From a checkpoint of a small transformer trained on Wikipedia: learned positions.
Each number is 128 + 32 x the weight over its row's rms, rounded and kept within 0 to 255. Layers, rows and columns count from 0. Numbers have three digits each. The size before them is the row's rms in percent of the matrix's.

# layer 5 attention value, 256x512, rms 0.0219, rows 134-155, columns 448-511
091:115136127111164060140194109169068157083162155139139150128184123121114211162163153153066126122149183167122157083068184136125149156125137128143110091125080114066146129103130144215123139180104144
093:210186068090142140060110102101191099132116175140128112084146092190126130166161231114133137147166069088110145094161126121126087148093097143151111122122129174114126158117097144114141122116161133
101:125136192140135189139096178146143155133103155168125141119128103139102126105141106145100147140072088136102140104090144148098142166200090206160124161139078160111093117129172115147107106127147127
111:143156173127103112146128065095162131115073123120142124145119137166106152067160085172086104146160119117141133126137084120115095188167103118183174172108078160156073136063109100110157138215174125
096:071130078117155151078142120140154148123119118091077132145083127134127166121086205062114104152155151148106054146148088140114110101107145081099100124130144087122111135133125109147084084134097107
090:104082082060130200100098132126150106120156118145152115108159112120104087169154153115118107153160099164139165229139110157133114084125091148111086105104127087115124110107165105159065119157156115
099:073091214122121220123098094132135089103138116157133150107122112104156088120156095084160109124139132154113105094141119063156140123143168162143071164120109136140090065133198109139103157118186137
097:156141094144119136104121090092103137129124177090107124153075128171125097148104197150080165075152141151095137095105100109141128141132146121156156111148088142104124089111065191198136106174183095
098:141114100137184106113150136073139129126155120094139141082132062123143105154138110159114145153093150078132128107107169076144094141116102126136086142142155125141181135130174105149132082088089154
095:144057174169113116101150117141124102127115149146108183173146121091144113104143161114092139168165126080131094111131100116137129109193146103160089141138155084122174102073125076114160134107118122
093:116110157165145106126128101088117091135068131104160136131095088052150147107115161094079122067167125166138161103148134155103116166111121109082100124114095079105138090147139116157113173112093130
101:117121181073114171142142154145154144100170131091206152141154139093122178124105134108076112151115163171147121100140182067066111168007092136117085140139131076111137184089125144113131108145135119
098:147141081047120080106134134108150039076221146136152166180133144134112115138146137097172139133119141151100151148129103148145149140144140142107145087117147087157120130118112140190108158131120133
098:163151151124141082163106164133134169112147192104078124168157138107123123094116080157111147126142104077118130122094122168160149151146098090121138111129105091089143146111093147130129098138228114
091:133154160114108129121157129131158139143076104146092157116156093139123165123170157189177094136155115170107099137142081133096107142175106090092181164123133138089075138107126113103129077163113101
089:070103163106152134160071046133107099134103164120161081126143143072108148185143070134152070107146070099147084106134109123051156167175119218137108161132161111071079157077116134062100207087093128
093:141151118118125120091142175179177131189135137118176134201067155070118135076127107160161175097095150107120119100129137112139161150180110179158113161093075119154155118144096100127138130112158107
091:144156165194094163190148093124072136159127110110128089054168144179098172110101102126147144157150148143153116145137145167124097188191156107140187129100125161104054187169104082115123119102162148
102:089185192148151092154131141079098087136169163136117142155111123119160081119127125151069164155170197091157118175118141083122100116169185168125189128162095091103058180096180118186126111132155154
105:143079088111153127106122111103095128121145110054041158055137099153166120150097093145114127102103121141075085071161176140140118098109157165120119124119123168136147147150097164126142137152136141
096:070104185111138059113140109146078128142177137112110128119120095063135158171116071157090142139105139057126115119190096127127125136177170152125132119142144123110098186163109113069178108138067116
098:089147161081145185088153089110146084114135126172137095157191115139104147156082131108122139099165111109120118160126189088174105116070055120112126091114096081144106117049135147112046137151118156
# layer 5 attention output (transposed), 256x512, rms 0.021, rows 134-154, columns 448-511
092:165159097154105111134119118135152123187144090152133099127104144161087111091109127103113154169168111121083052147134104150170103077116157116122106173130074118194138089174156090131075192128124093
097:033052118103069170135131123158122109137150127131138180166099126080090082114114077104174160129149127132121195161111157133049180121119071064136137168162181119130119156172175114154173147161123099
101:091160112152208116083126093112137127122174098132196146141147127113186158145085102123144097123120118117067143203108110113129149144115179092100173161157123192145130173103077156144141154172154121
103:099094147078165144119150173112124177120137098126134157128083117130155089140170188107142175168093114108139139158144147137144141064125164120156098127255156121151165124111164161116111114115143168
102:172126106130169113136167105146091085145094128147151134176168131148116121122141096105116153133172077128069160157084128116071139155139110110149172123069127102147141159070131154142141116101131160
090:145159160208184106131143106074104083152117120178099198063134151124140111104097140110137128131155061059128101160080118167120129146053144088103143126107112146111145124145092142076091087085091109
097:144171110159077105145101129093169185105145118094116142148143151116181147176144120164124107109109149112155126143135097156148115166117112134131111138172135155132130201074117149167123097159148155
096:185105151090170192134123153183097113170113180093202173129130128106127107105154115138135132129169132105136132094104138123081173128155104106124117124094127139125126114156116098082132104081132114
098:109095138170057106136156143147111151165111145122152079194139162102107125158025099141126143114151097158100151150112117182108189115141110113132177146063119137151162163152117073131146124108117061
105:087122137138102114116137176148103183157154166099080205170159132084121139125073108113159122107117145141066139170108151195069124164134170086207124158156198171171094221117139168157106181122157135
099:168124127140054117106154149131108166160144194076088098094113137178097113110059141151112082159070195147122100073170122051114154112123143182149112114144179169134102089174173150191138156099111097
105:160138138164095137171077088093121137162111056129139166097082128152131085166172124131150130140146086086093187073107101153196119138136122170118172127139125129152156091126099137124157153137108149
101:116090097179104138118099137179107106185132148149117093171089058106109132100132122113101163101146154167101124079121122115131113165077169092108119099161127102123139121155189068092175084101118086
097:155160134104181168132127132107119094155147118142172196194114126104130151107147214167155192185127121170139116126144130090118115128123194062143158151154144184156150089101163099118119158118000162
091:094093097119151077129149139135145132134130122103126122144115121156131098122177154111158102081120138114124165101088124182115141148104055111178108136162150093156112185128141116129144212137140177
085:130161133104085125122115159154143181149117106048071161191142121119146112135099129160157133101073139139119132172139129105174118153113154095132141161208160139165102150116168161194143148120146151
096:170139117113134211151090134083145132098128100127134172170120131124175181172159155107107118164088130100186150114062107112149142208146148149131178134166111162124152194138061148166155130128090148
095:048111073112205085145144151128107070054089052105118115118114156174161082160151127141156091143127076124146152121140156149113148109107065111127168106133121097131154103100136202101151126113107099
107:129102046126101114157117117172090120109167188109158145108165108107089163116076137178147100164149184131100109095188111134143101090118138136121093136080163194136166101149126166166120072118107123
110:114122145128098119167138099165104149137173193091159074255148119167153126105097114164098170134131151154150117118146118068073135043119127102120143110074109112121106111130178091084162119148127093
094:160130095167071161151121101150116171175096129132108133114126135109132149140088129123115134138147120144100170127105163198109144121150112075131071166118120081131121135075150085145098099096107147